Each number is 128 + 24 x the weight over the matrix's rms, rounded and kept within 0 to 255. Layers, rows and columns count from 0.

# layer 11 MLP up, 2048x512, rms 0.0927, rows 1141-1240, columns 192-223
[[114 140  91 108 136 115  96 182 109 130 120 117 101 155 107 145 143 116 135 119 146 108 117 115 118  96 153 138  91 128 123 123]
 [137 150 103 136 108 106  76 120 135 116  90 147 159 161 117 102  89 110 158 113 129 119 129 135 109 167 155 132 124 186 174 154]
 [133 113 126 122 137 169  99 103 140 145 121 139 128  98 157 170 142 109 153 109 142 119 187 121 133 147 168 119 109 115 124 125]
 [124 129 127 155 137 101 109 184 148 119 115 110  81 133 108  83 121 135  99 154 133 105 116  90 112 149 125 153 180 130 108 157]
 [141 129 132 163 146 144 152 134 130 159 130 123  85 134 146 114 120 106 123 159 143 124 136 127 125 152 103 143 130  99 108 139]
 [ 89 112 114 139 116 123 128 117  96  80  88 139 114 133 150 168 151  79  96 106 143 163 116 129 133 111 164 107 142 140 114 132]
 [ 90 164 123 115  99 157 152 129 115 113 181 132 130 115 178  99 139 161 111  78 119 136 118 110 171 109 156 138 122 127 138 155]
 [119 114  96 139  85 138 125 162 124 102  98 117 144 143  97  96 103  82 144 148 146  87 138 149 131 105 110  91 138  87 153  95]
 [117 159 139 111 150 141  84 142 122 147 108 133 150 118 142  91 153  92 128 140 154 117  82 105 148 154 157 138 158  74 158 119]
 [168 115 109 145 134 131 141 149 140  79 129 128 153 119 124 161 109  81 131 129 103 149 132 133 120 188 120 142 117 159 140 159]
 [ 76 138  97  98  99 122 117 130  93 168 148 170 135 117 134 151 131 134 117 103 134 130  96 143 138 144  94 129  89 107 135 107]
 [148 132 176 112 132 135 145 161 108 103 100  79 143 107 137 109 154 129 181 174 140 139 109 100 128 108  98 103 149 138 100 175]
 [126  95 113 129 119 129 154 141 100 146 127 107 155 171 127 103 131  99 171  69 108 148 147 104 130 101 110 147 114 120 103 126]
 [127 130 152 151 106 121 138 166  84 130 149 131 150 114 110 126 130 114 102 142 125 137 115 145 185 104  88 132 107 113  82  94]
 [132 118 112 119 130 103 151 151 103 115 166 130 162 133  88 187 116 106  84 170 168  81  95 178 155 118  94 126 129 131 119 114]
 [150  98 111 113 172 121 116  92 114 137 130 153 131 113 135  99  97 157 138 136 173 132 133  90 133 118 132 121 153  95 115 143]
 [127 141 100 130 172 142 131 120 126 128 142 127 125 117 123 137 150 166 129 108 150 128 124 181 120 109 135  98 133 108 103 140]
 [165 113  55 129 135 135 119 124 156  85 170 138 118 171 189 136  84 163 117 118 151 115  87 113 105 160 140 128  86 189 160 154]
 [119 138 129 110 133 121 124 147  95  95 109 138 125  52 152  98 137 168 123 130 117 112 145 106  99 108 115 116 115 108 160 128]
 [129 149 123 146 148 147 129 151 127  95 132 165 149 107  81 174 134 126 145 106 107 120 131 120 156 137 138 109 105 150 164 106]
 [140 119 104 122  98 114 110  99 204 172 129 175 168 115 112 110  70 164  30 120 169 153 111 112 132 129 150 104  94 111 150 149]
 [106 118  99 104  74 119 139 143 142 185  96 132 148 112 136 137 139  95 204 115 150 111  99 122 135 129 114 112 150  99 137 147]
 [149 121 116 110  93  57  98  87 154 138 123 156 113 116 114 163 161 156 134 127 122 174  95  77 168 172 154 119 148 112  98  98]
 [150  89  71 167 123 110 137 120 151 141 144 141 112 123 139 128 156 116  85 130 139 108 114 162 108 134  95  99 144 133 150  90]
 [152 161 130 143 104 111 147 134 121 157 155 109  79 143 125 120 133 174 148 133  96 123 112 161 139 123 129 111 123  82 177  94]
 [123 143  81 143 119 156 185 167 132 135 120 146 107  84 136 103 132 129 141 138 114 125  79 135  97 142 108 131 116 175 135 100]
 [112 153  74  89 164 134 135 150 147 116 126 160 150 185 125 110 105 114 161 134 113 147 144 130 111 165  65 140 104 146 102 100]
 [110 116 134 141 131 139 121 150  97 108 148 137 109 104 115 143 122 111 137 158 161 126 120  93 139 108  89  91  96 169 141 130]
 [102 118 146  99 125 125 114 207  88 138 103 132  70 140 166 144 113 141 122 141  97 103 128 133 146 180 111 100 166 121 123 105]
 [122 160 104 154 126 149 147 122 120 132 122 149 143 141 149 100  95 135 135 139 123 101 159 131 114 126 123 108 140  87  93  93]
 [125 132 164 105 141 146 127 144 110 132 182 108 146 124 141 152 138 127 139 140 141 102 100 141 140  76 171 119 119  73 153 107]
 [129 106 153 144 149 133 171  90 108  62 116 122 185 156 106 104 152 135 129 165 115 126 124 151 156 127 139 127 109 109  91 132]
 [115 125 175 136 124 121 156  62 104  89 115 147 121  97 113  77 146 104 138 176 151 115  95  99 128 122 133 145 141 146  96 160]
 [142  93 110 111 102 128 142 129 138 170 118 118 137 162 129 152 111 156 129 162 108 113 148 139 143  55  91 150 132 145 120 170]
 [157  96  60  68 178 113 120 103 165 146 114 164 112 115 133 153 120 116 139 122 149 141 135 119 142 145 126 110 102 141 112 160]
 [153 167 135 111 109  99 106 123 154 133 151 110 104 119 125 119 124 130 152 126 121 126 155 102  82 169  98 115 171 158 116 113]
 [153 105 150 109 125 150 127 103 163  81 135 167 141  85 131 121 123 171 124 138 153 147 127 101 186  87 134  92 158 116 139 118]
 [141 118 117 117 130  83 108 106 109 131 140 151 111 143 157 139 137  86 118 118 122 126 109 155 111 148 120  90 163 102 142 112]
 [136 155 132 136 112 169 134 204 158 120 128  54  85 132 107 182 111 147 122  87 118 134 122  93 155 128 117 144 119 110 163 131]
 [139 128 134 114 150  65 121 138 120 125 122 121 111 138 160 119 127 126 108  89 139 102 143  95 165 130 117 136 144 119 102 166]
 [137 112 145 154 153 175 143 146 109  99 132 118 124 115 139  94 130 117 128 150 107  73  90 114 114  94 140 136 150 122 147 161]
 [148 104 136 102 102 125  96 145 139  84 138 144 127 131 151 183 139 131 137 153 121 137 159 131 130 125 124 109 132  83 186 118]
 [146 141 138 137 121 136 136 152 125 101 145 137 162 123 135 116  68  99 122 149 146 135 108 117 170 129  79 173 110 128 154 147]
 [135 148 135 117 131 126  95 113 111  71 115 125 159 122 151  94 123 137 142  89 135  85 125 114 119 118 102 140  83 106 142 139]
 [184 133 128 135 108 135 124 117 119 124 159 157 134 130 152  82  77 168 154 100  83 131 122 108 123 101 124 110 135  89 135  61]
 [144 134 157 155 131 113 153 128 112 139 149 142 125 137 124 150  99 132 163 117 103 214 149 116 124 125 172 138 167 145 135  91]
 [100 174  98  70  91 143 127 118 142 122 148 114 133 114 111 167 102 127 115 144 143 114 139 110 151 133  83 132 117 141 132 118]
 [ 96 123  70 121 198 113 135 170 185 158 117  91 174  87  75 136 128 152 120  93 131 145 119 103 101 123 138 117 173  78 116 112]
 [148 116 135 141 118 163 125 109 108 122 144 137 125 118 106 143 102 140 166  94 130 113 106 132 157 113 154  71 149 118 128 137]
 [108 136 110 154 113 113 172 147 102  91 129 133 127 122 128 131 130 185 128 165 150 112 114 109 136 145 141 173 115 116 118 161]
 [125 176 135 122  95  82 119 147 114 156 114 134 117 138 143 136 171 173 131 136 107 108 118 134 163 140 135 108 120 120 168 171]
 [132 130 134 115 155 132 136 139 144 111 146  91 136 132 133 132 119 116 140 117 150 169 145 137 139 139 127 140  70 114  78 150]
 [131 108 102 127 137 146 121 128 162 150 123 131 102 135 167 146 142 122  64 112 146 140 113 135 164 126 145 110 101 127 118 101]
 [105 165 138 132 102 124  87 125 150 138 100 141 144 108 121 131 144 123 100 129 169 122 119 155 137 153 101 147 156 171 134 141]
 [ 98 135 145  87 108 123 129 125 125 116 163  89 128 120 103 117 132 146 113 117 186 150 129 179 130 145 113  98 130 126 117  97]
 [135 154 165 146  98 102  64 150 136 116 131  92 157 137 131  93 111 131 128 154 151  98 119 158 120 118 147 140  88 113 111 127]
 [ 89 133 102 129 135 159 140  90 114 149  74 118 139 115 139 154  65 122 115 136 115 145 140 139  79 103 139 104 111 145 136  95]
 [171 124 121 130 173 175 114 124 123 139  67 130  93 147 125 131 111  92 156 138  89 130 105 128  93 111  94 129  72 168 126 158]
 [147 128 139 110 143 136 133 139 119 118 191  87 125 167  86 173 107 142 150 118 169 138 102  54 129 165 149 183 181 138 168 111]
 [150 121 105 136 108  97  89 104 122 126  38 130 155 106 110 103 114 105 117 137 118 152 169 112 122  95 144  89 114 135  85  72]
 [114  90  88 127 163 144 142 160 157 145 125 166 109  94 142 134  92 122 127 176 100  99 104 139 133 142 134 102 118  96 114 120]
 [124 123 101 119 179 133 162 143 120 145 121  96 152 160 124 102 113 138 121 138 162 123 151 127 136 121 112 125 126 135  85 150]
 [111 119 135 159 154 125 124 115 111 139 139 134 136 176 121 133 150 165 137 146 184 124 160 152 150 127 158 110 132 179 165 150]
 [146 112 180 157 120 163 146 134 131 129 132 121 110 165 118 142  96 110 110 156 161 135 156 135 126 132 119 116 148 107 131  70]
 [101 115 136 102 142 134 196 102 141  99 156 141 148 108  89 132  96 134 129 127 156 148 125 128 101  99 146 106 135 129 126 146]
 [125  97 113 142 138 103 125 125 121 102 146 171  93 115 168 147 152 121 130 134  81  93 137 111 105 126 154 102 132 110 151 109]
 [ 97 118 169 141 152 130 119  62 127 120 134 118 100 118 148 117 113 121 150 125 142 134 150 114 138 151 141 101 129 141  74 123]
 [125 172  98 123 127 132 115 108  99 119 104 127 133 122  96 128 115 120 128 153  73  94 104 113 111 130 112 123 134 125 165 131]
 [133 125 132 106 128 118 160 172 120 109 157 161 156  98  91 133 120 157 129 124 146 127 151  86 149 149 157 115 161 172 155 128]
 [134  93 117 153 119 173 120 169 126 134 121 138 154 147 155 122 134 145  85 139 136 142 112 130 136 173 123 101 100  77 153  76]
 [160 157 105 113 130 161 170 119 133 100 129 137 108 116 158 126 137 108  99 120 148  88 130 112 127 137 154 110  83 140 145 120]
 [152 161  80 165 144 107 130 142 147 120  94 134 128 113 148 166 174  79 135 146 166 140 134  85 128 150 160 129 111 144 157 115]
 [123 135 135 135 134 144 133 150 139 104 102  88 124 116 111  71 121 144 104 123 144  94 122 135 170 156 164 112 145 148 123 138]
 [149 120 124 123 170  76  94 154 128 156 170 110  97 153 130 125 120 154 153 146 132 106 113 119 145 119 117 112 104 135 122 141]
 [128 110 109 135 161 160 155 179 116 160 132 168 130 144 137 165 182 144 143 122  92 142 138 186 102  92 118 130 124  59 113 123]
 [130 147  85 140 153 123 160 144 134 171 119 126 159 158 122 163 129 175 144 132 131 112 153  94 124 133  73 112 170 146 137 152]
 [121 131 138 108 122  91 119 147 147 163 128  87 115 116 163 106 116 111 163 123 153 143 121 142 118 102 114 111 150 114 131 170]
 [106  95 165 174 193 154 160 130 129 138 133 192 100 114 125 119 148 129 107 106 159 107 145 121 132 150 138 127 138 144 140 135]
 [165 135 125 118  97 112 137 202 146  91  87 102 146 133 168 149 146 118 133 159 135  97 107  86 124 168 162 139 122 161 167 118]
 [138 103 119  84 111 115 126 146 114 126 172 134 161 129 124 134 108 118 129 112 120 141  85 125  92 150 148 102 151 152 131 111]
 [121 108 134 124 155 142 144 111 108 122 116 108 127  81 100 130 135 163 124  99 136 122 150 177 139 134 124 139 107 149 137  71]
 [170 108 109 112 118 129 160 154 110 105 109 142 100 110 116 151 132 124 109 157 108  95 151  88 129 148 135 108 166 116 135 149]
 [112  56 123 120 138  59 142 111  98  92 100 131 110  76 158 160 150 131 139 133 122 128 126 135 144 126 152 131 124 147 123 143]
 [120 141 130 103 105 117 119 122 131 151 114 147 132 162 122 152 154  91 112 172 131 119 125 100 127 113 119 167 123 128 155  82]
 [127 139 145 141  82  89 105 134 141 132 103 105 127 170 134 118 141 118 131 121 155 104 140 152 165  85 132 121 186 108 122 113]
 [111 147  99 112 139 157 128  79 113 148  78 105 145 116 132 106 144 155 168 121 116 137 157 150 108 111  97 171 112 134 127 125]
 [109 117 114 117 125 129 139 120 115 113 118 153 177 128 148 177 137 169  91 163  97  96 129 144 147 131 127 103  97 116 115 117]
 [122 108 132 114 104 128 121 138 135 110 113 124 102 130 155 132 112  95 132 112 108 129 151 167 156 124 102 117 112  93 161 133]
 [107 134 154 131 121 120 158 171  93 123 133 127 109 115  82 163  95 155  93 105 143 169 108 120 129 125 140 156 122 117 126 135]
 [165 108 139 124 145 162 153 170 133 106 120  97 137 114 133  97 136  88 108 167 126 106 159 142 111  80 143 119 167 107 151 128]
 [165  98 127 119  74 136 125 103 128 137 119 106 157 120 143 122 113 101  91 165 116  88 107 156 108 157 123 148 167 142 102 130]
 [130 130 158 132 106 101 167 156 136 118 166 115 133 137 136 160 146 110 143 159 106 122 122 179 145 137  97  91  74 110 149  80]
 [137 130 101 131 134 124 135 119 123 122  61  92 145 125 121  79  91 159 123 148 131 116  73 100 132 136 127 150 137 118 125 118]
 [141 180 115 116  93 145 164 120 134 137 107 104 130 119 101 136 177  89 126 134 120 149  62 128  87 129 119 186 113 127 155  83]
 [148 145 156 104 116 130 105 108 119 131 121 203 154 119 138 128 104 150 114 130 127 110 106 150 148 140 103 175 129 100 170 137]
 [103  98 101 140  89  89 122 138 169 167 126 166 145 129 131 142 107 174 124 133  53 118 156 122 115 165 118 150 147 191 118  92]
 [128 130 118 134 144 170 143 113 123 132 125 135 132 117 104 122 114 132 155 119 132 133  94 144 145 160 159  97  63 129 135 118]
 [139 141 159 113 124 136 176 124 132 139 128 119 106 103 143 165 150  96 135 125 142 140 135 139 142 149 160 151 132 118  95 118]
 [112 123 123 109 156 138 148  87  95 144 124 136 103 124  89  99 142 168 101 114 140 120  92  99 110 119 196 154 149 128 116 131]
 [ 93 131 125 105 125 120 142 114 126 133 152 116 104 140 112 149 131 128 140  93  80  85 191 105 111 103 114  83 120 101 127 134]]
# layer 11 MLP down (transposed), 2048x512, rms 0.0914, rows 1141-1240, columns 192-223
[[122 164 112 166 199 124  61 129 117 126 118 148 152 129  69 161 100  93  97 169 130 111 140 107 101  88 121 119 134 134 141 150]
 [183 143 137 139 156 121 107 132 104 101 141 158 190 102 119 160 137 105  98 176 121 149 123  80 109 107 131 140 130 146 140 125]
 [119 184 116 135 113 140 144 126 132 120 159 111 129 150 123 147 107  93 137 107 141 129 118 128 107 124 150 142 146 128 111 156]
 [175 134 165 137 119 144 123  89 135  73 162 134 164 125 134 115 128 109 122 114 128 138 120 130  95  96 141 128 129  95 135 142]
 [143  91 128 106 103 143 167 105 102 186 142 141 106 151 130 110 107 117 153 145 113 149 125 149  88 142 142 145 135 164 159 131]
 [139 137  98 117 129 134 142 175  97 187  90 117 140  97 159  85 194 125 140  82 117 142 132 116 120 141 138 144 144 103 115 116]
 [131 169 100 116 162 124 104 115 143  93 144 110 138 151 117 160 132 145  97 149 101  94 164 104 144 117 135 114 124 147 100 110]
 [104 158 118 107 109 110 146 116  96 127  75 118 165 127 133 146 114 170 138  97  62 110 133 100 126 115 101 147 142 137 127 112]
 [120 128 154 148 146 104 130  65 128 121 145 125 134 112 111 137 142 138 103 110 145 118 169 139 134 139 152 133 144 122 169 183]
 [115 146 116 119 146 106 120 163 131 124 148 129 148 136  90 108 149 109 118  85 135 129  57 124 145 152 159 144 151 128 161 150]
 [120 112 106 125 121 132 124 134 120 117  78  53 140 140 104 164 119 160 115 143  94 129 150 127 120 142 173 131 135  84 122 102]
 [113 173 143 134 150 155 122 106 128 110 166 113 212 124 134 140 154 106 144 145 105 148 117 124 125 110 119 115 130 114 120 124]
 [118 133 126  81  99 133 139 149 131 111 139 150 139 105 164 133 113  81 129 142 124 128 133 151 103 132 182 134 146  80 157 130]
 [119 136 127  92 108 122 156  67 125 128 130 126  90 105 116 174 148 138 161 142 139 137 113 103 136  98 130 114 145 139 103  86]
 [147 120 167 144 119  96 112 126 164 130 148 152 126 145 141 126 156 142 113 114  82 114 135 143 181 122 134 115 110 135 114 100]
 [146 131 163 130 116 156 142 108 111 108 125 131 131 170 111 114 127 131 121 155 130 142 136 122 115 110 128 119 127  87 125 128]
 [129 139 152 122 171 144 108 123 100 144 129 129 110 145 119 152 139 127  87 117 119 125 134 129 100 141 126 153 102 118 153 118]
 [155 153 119 132 111 154 157 132 146 123 127 151  96 128 104 137 139 147 185 161  77 146 137 130 107  91 125 101 155 151 149 166]
 [158 163 103 121 140 139 110 133 101 120 123  85 140  69 157 114  73 116 176 116 158 120 105 152 112  92  95 126 137 130 130 122]
 [132 122 167 123 101 131 136 109  77 132 165 169 125  75 101  63 144 114 132 108 116 141 131 141  91 102 135 120  90  94 133 148]
 [141 179  94 111 103 137 150 115 147  96 116 121 102 120 103 167 121 110 121 133 101 106 146 177 121 128 132 128 146 165 150  82]
 [ 73  90 187  91 115 126 128 145 122 112 112 133  88 119 122 127 127 136 141 145 128 135 109 147 119 133 112 114  90 181 121 171]
 [147 113 128  93 127  95 123 151 164 123 168 120 140 104 108 121  59 129 142 138 112 175 132  80 128 100  73 121 109 126 126 144]
 [140 126  98 136 123 111 157 139 119 168 138 111 136 113 139 125 141 124 115 157 113 140 118 140 128 151 138 126 156 159 138  82]
 [124 105 143 138 133 124 159 151  75 186 103  97 125 134  91 128 159 107  95 138  97 140 123 138 107 119 145 174  95 110 105 135]
 [155 122 109 124 130 115  97 115 133 115 135 134 172 120 115 103 141  97 150 121 123 108 117 119 131 140 142 118 120 112 126 127]
 [113 119 158 107 167 127 140 130  95 121 153 146 166 133 111  77 107  96 154  80 139 143 120 118 141 109 140 130 130 174 121 112]
 [ 88 112 149 105  60 124 124 128 123 138 136 127 120 109 125 154 139 104 103 121 118 112 137 161 121 140 121 129  48 119 101 139]
 [149 105 148 138 192 100 162  80 112 102 149 142 124 135 128 112 124 170 159  98 117 125  98  92 108 184 175 145 105 127 137  99]
 [ 87 109 126 149 120 141 127  82 136 164 151  94 165 145 121 149 165 105 132 139 162 136  93 127 131 116 139 135 117  70 176 113]
 [120 164 120 112 163  93 117 126 126 103 155 116 150  94  96 126 152 158 145 108 115 151  92 110 113 117 127 151 152 120 148 136]
 [140 115 150 128 148 126 165 143 108 153 145 139 103 110 175 159 107 146 119 112  60 151 144 120  96 110 137 114 114 122 119 122]
 [106 158  97 131 101 126 102 129 171 143 116 103 113 177 136 136 128 133 111  80 143 128 116 157  89 122  82 139 108 145 147 105]
 [118  73 158 156 131 154 168 148 132 141 129 121 125 108 131 147 100 138 153 136 168 164 131 139 135 162 107  79  96 117 165 195]
 [131 143 162 165 138 150 133 114 102 115 138 151 135 136 158 138 168 149 101 116 147 156 100 127 146 155 113  95 142 143  90 120]
 [118 133 153 114 119 104 128 142 106 128 132  95 150 130 126 125  85 151 151 106 110 154 140 140 127 171 118 136 130 123 129 145]
 [145  82  96 117 139 140  97 120 131 129 122 141  68 140 135 139 131 113 102 160 120 122 162 126 163 141 122  85 128 180 118 137]
 [129 119 143 146 145 142 153 134 118  98 132 145 160 118 118 167 118 109 134 100 126 150 168  97 117  91 108 151 113 142 141 103]
 [107 125 132 135 120 122  79 124 142 115 139 150 159 109 110 149 142 129  79 108 110 152 116 149 119 124 131 147 114 145  89 122]
 [123  84 122 165 157 132 116 100 122 103 137 165  96 121 125 147 140 146 143  94 136 105 117 130 107 120 125 100 109 170 172 126]
 [138  91 162 138 132 139 146  99  71 157 120 112 137 162 125 137 134  56 156 103 145 123 125 106 172 158 158 138 159 163 137 118]
 [106  95 135 154  55 112 114 104 149 140 130 146 141  99 119 102 112 154 114 111 169 128 118 141 113 119 134 131 106 119  76 135]
 [ 91 139 118 103 127 148 143 106 106 129 122 157 133 144 101 155 129 178 169 134  92 125 171 129 136 144 116 157  89 142  74 163]
 [136 147 126 140  92 169 122 143 110 119 111 173  94 120 124 101 115 124 127 115 101 165 100 143 170 148 124  97 144 156 110 157]
 [134 127 103 133 103  98 127 138 139 165 131 119 107 134 118 123  94 132 134 134 110 132 144 136  94 167 115 174 187 128 133  97]
 [151 123 141 115 111 130 118 130 140 150 129 119  85  74 131 129 109 143 170 103 130 174 165 152 164 145 175 113 131 167 162 175]
 [165 158 132 138 105 100 142 208 141 109  66 110 154 120 138 134 134 132 130 127 136 124 189 119 128 173 105 186 148 148 168 102]
 [ 85 123 177 138 128  87  91 137 109 181 118 128 150 133  86 113 119 119 115 118 152 110 129 142 114 122 131 149 137 110 122 187]
 [119 146 123  70 113  89 159 124 125 127 104 124 100 148 103 124 126  98 148 151 113 123 113  81 123 100 133 130  86 119 147 159]
 [133 110 155 111 147 101 167 121 141 153 113 180 160 120  91 152 122 108 114 107 140 118 138 132 134 113 111 177 151 109 128 135]
 [106  88 137 128 116 113 148 140 150 123 124 170 159 136 152 161  93 127 138 163  99 123 103 139 116 124 164 141 154 122 135 123]
 [201  89 164 155  83 124 148 104 154 114 139 137 193  79 161 143 114 134 155  95 127 170 117 154 157 128 137 118 141  92 137 134]
 [136 140 187 140 139 117 152 123  96 130 172 128 164 119 174 156 123 101 145 132 137 156 132 135  97 154 108 106  88 121  91 135]
 [166 101  83 108 116 141 111 116 105 137 108 158  90 107  79 103 127 152 176 109  97 133 146 128  90 120 134 104 156 105 157 124]
 [ 68 107 130 164 113 133 111 106 116  67 165 124 148 119  93  96 132 110 100  94 164 117 149 153 131 157 150 104  97 128 123 177]
 [118 155 149 114  88 121 124 150 127  88 181 127 105 111 137 162  90 101 151  78 149 118  95  66 147 120  76 158 114 118 131 106]
 [145 106  96 135 160 148 114 113 163 164 136 150  95 163 126 136 111 127 107  94 185 142 144 153 140 137 111 123 135 132  96 136]
 [115 120 100 162 119 125 140  81  98 128 152 159  98 151 101 118 149  94 125 110 126 132 162 112 101 124 113  84 114 123 168 133]
 [126 108 104 126 153 142 117 156 129 127 121 109 143 154 105 168 105  97 129 114 109 151 101 129 115  83 126 147 146 145 151 124]
 [134 131 120 146  78 120 166 148  95 145 158 150 120 126 142 145 124 114 141  98 117 124 134 104 150 122 123 120  96 172 115 123]
 [146 134 140  80 176 123 122  94 128 105 108 145 138 121 167 111 159 134  94 140  99 148 109 163 162 111 129 176 140 116 105 146]
 [130 103 133 108 124 152 167 125 116 113  95 160 111 163 138 130 136 130 121 132 102 146 108 140 151 123 126  95 148 171 118 162]
 [117 146 136 161 141 160 106 147 123 124 121 128 116 117 116 147 128 125 145 140 152 120 135 137 165  88 125 164 134 158 151  99]
 [108 133 139 126 117 125  81 130 131  51  82 143  98 115 115 124 151 114 149 121 155 102 116 182 117 135 136 140 137 139 118 123]
 [160 134  78  85 130  86 129 150 132 108 118 145 121  98 126 148 123  89 137 109 136 121 157  74 124 108 168 118 156 103 108 154]
 [143 147 151 136 143 106 118 136 109 115 101 155 117  94 116 117  61 150 117 112 167 113 156 137 119 111 131  98  95 131 122 136]
 [ 94  96 139 128 121 148 135 144 140 149 143 107 187 109 116 113  94 147 147 133 102 154 133 159 127 111 149 134 100 146 158 118]
 [126 188 132 124  95 139 107 133 120 113 110 126 132 147  92 157 132 110 151 114 102 151 140 158 101 140 113 102 151 121 172 124]
 [124 146  97 112 136 144 127  94  98 119 121 152 137 124 131 132 154 154 121 161 137 115 159 147 143 129 141 140 133 127 116 130]
 [129 115 107 123  99 148 185  90 126 157 117 131 101 135 122 106 107 143 111 110 140  73 129 136  84 117  81 139 110 158 138  79]
 [ 81  96 144 149 124 123  82 131  90 142 112 103 157 120 113 125 168 102 132 138 161 141 117 153 108 121 136 125  95  94 104  69]
 [144 132 120  98 127  88 122 137 103 156 144 143  96 132 109 122 153  64 161 132 165 168 108 122 109 117 119 136 121 168 160 125]
 [117 135 148  90 111 140  83 150 131 123 129 132 166 146 112 118 162 119 116 127 129 134 100 127 134 143 154 128 101 137 164 116]
 [125 121  96 143 116 147 111 146 122  57 116 159 141 145 129 132 147 117  98 122 117 151 117 140 121  75 118 159 112 112 144  94]
 [154 110 113 105 160  61 116 103 133 151 157 151 152 110 122 132  91 137 119 155 127 127 114 128 118 138  90 138 167 153 134  98]
 [122 107 107 126 104 142  90 166 110 110 139 121  87 141 136 110 120 122 150 171 140 115 163 118 120 114  96 147 152 122 101 195]
 [122  95 148 129 106 163 141 137 111 129 154 135 148 171 112  95 142  88 133 120 152 122 141 145 136 130 119 137  98 131 183 111]
 [103 125 107 133 106 106 140 152  97 154 125 142 140 131 100  80 107  77 126 122 157 148 159  96 105 148 172 167 139 144 113 153]
 [101  83 147 141 148 145 114 134 133 116 173 119 124 156 167 156 141 125 141 143 118 132 104  67  91  98 167 129 171 144 137 120]
 [136 166 149  98  97 119  95 132 139 120 102 141 138 143 129  97 140 127 150 127 133 134 114 102 141 167 124 141 135 118 115 133]
 [141 160 167 136  88 110 122  84 145 114 108 142 154 128 120 143 153 135  96  80 101 141 128 162 119 145 122 131 132 156 138 162]
 [147 100 150 156 148 102 130 165 104 132 143 135 183 103 193 129 108 118  94 173 119 116 130 139 146 155 145 111 146 126 131 139]
 [116 124 138 159 143 116 165 144 103 176 116  90 130 148 127 143 116 126 172  91 123 127 115 108 119 144 170 146 120 139 136 139]
 [126 135 143 144 151 188 148 127 142 134  75 139 183 146 123 167  47 140 136 112 122 172 108 166 110 207 116 143 124 115 153 129]
 [128 119 128 143 184 142 109 119 108 100 138 109 135 147 110 161 113 101 123 133 167 150 113 148 155 121 149 185 111  94 106 106]
 [134 156 141  99 124  98  81 123 119  98 123 120 120 147  94 139 120 119  98 127  92 152  99 125 137  86  98 105 129  85 107 139]
 [158 178  97 122 127 145  84 161  92  84 128 140 147 124 159 130 122 140 140 115 121 164 112 159 138 116 115 201 100 112 102 107]
 [137 139 112 146 172 150 146 112 115 118 122 153 130 145 144 109 111 163 145 119 140 124 135 123 110 115 114 117 136 130  87 134]
 [ 99 134 118 117 118 119 142 137 104 121 161 116 111 111 149 119 165  99 135 128 125 138 124 146 142 164 181 144 152 139 111 139]
 [121 107 123 162  97 138  71 147 125 109  98 131 123 137 108  95 103 153 134 139 106 124 105 130  85 165 132  99 118 104 124 130]
 [137 155 133  87 138 149 163  94 138 143 139 103 138 111 115 110 137 135 142 144  99 128 141 131 119 129 123 110 111  95 117 105]
 [140 155 119 112 126  90 127 147 113 182 141 152 108 111 138 109 137 131 158 104 176  95 106 100 135 148 119 113 113 137 150 125]
 [134 109 119 115 165 123 137 129  95 136  87 146 113 149 118 183 141 159 132 144 120 142 135 114  89 118 125 158  82 129 103 102]
 [ 79 172 127 146  97 144 103 129 140 127 118 119 110  95 129  89 132 101 135 148 144  91 160 160  93 120 117 196 118 130 117 100]
 [ 73 124 121 148 134 105 173 109 137 136 154 118 146 141 123  92 153 151 149 127 166 121  73 129 145 118 162 101  97 117  93 150]
 [157 167  96 101 137 142 143 144 137 116 129 183 115 147 166 173 139 110 130 143 146 148 135 137 114 138  99 128 108 118 124 178]
 [122 145 121 127 127 111 171 145 126 192 110 134 101  96 146 123 135 108 110 138 108 153 112 131 128 148 140 143 157 159 115 102]
 [ 98 143 117 126 128 116 144 157  87 100 146 123 133 116  85 117  99 129 103 138 133 108 114 116 104 144 124 151 112 100  82 177]
 [159 120 132 126 168 187 108 116 123 109 108  91 127 166 106 107 102 104 117 143  79  76 132 126 113 112 114 146 127 138 177 112]
 [115 108 146 137 157 141 131 128 121 135 102 147 140 135 139  88  71  93 167 105 121  95 122  95 156  91 132 109  92  93 109 127]]